Part of a small language model's weights.
Size: 25 layers, width 64, 2 heads of 32, vocabulary 2048, 1.39M parameters.
Architecture: learned positions, tied embeddings.
Training: a variant of SOAP for these matrices, 120M tokens, 3653 steps.
Each number is 500 + 40 x the weight over its row's rms, rounded and kept within 0 to 999. Layers, rows and columns count from 0. Numbers have three digits each. The size before them is the row's rms in percent of the matrix's.

# layer 8 MLP up, 256x64, rms 0.267, rows 251-255, columns 0-63
117:476564512490499546528499466440504496491518518522438528471483495529465472494479580574481437475583495430496493454526402493564495559534497496450482521583480487489536404505540573509515518521518503
085:534468482512475468492538495552494476492512445453579541529480503473505438466451482485502521572559542607556516447601508530502471456503488544439515527463476450478460538520465495547417519486466490
098:532482501466468465462578480534476543532467567513435555447521472552467475522512470549459527517533535416490504552550500526517506527471481531546439438498476435542493535514486450535553454536493601
081:494508358560523477425520510446472529502452534451490465484532465534522542475494537475475543532493494450505548543495481512445583477538527468478472478552512471482540455577480428525446487529536488
081:523474553480594519499455433499496436414532494558526466532461457501504568486476533488501549587514531464530536521515516518487539538581467435454488511511526513467534531453465438517537449508562482
# layer 8 MLP down (transposed), 256x64, rms 0.232, rows 251-255, columns 0-63
114:502533526485493454533515497455419538509445469466510477502515518467556487482484452453491567491462503566502487511526602515430524469423494544567421465475522522484436610525498470500519543511484478
093:437549468494520574540504485478551520533505540508418432489472550478475482501513544456540488487540484457521558527508430431483519484427541496569457474530530483450469498472561500577493446536570474
086:544508504397451445504431596527542554484529472580513453502487524522522521489569508552578574503469486481504537499477551549494439488451536529509505515500514475473526479501425526471458471512529451
089:445480449600566495485535452469486558436441529492501438529497531542514503415549445457522475484519502463493463524535520540483487441478590504523440539500511475478508512508493524448500467449477588
080:512505426540418450462587474543473559465447500474507484535492555478441450488432503456493487455503477516483444483548523485493528414496561506490436469534440519518524457520520570478476455491546458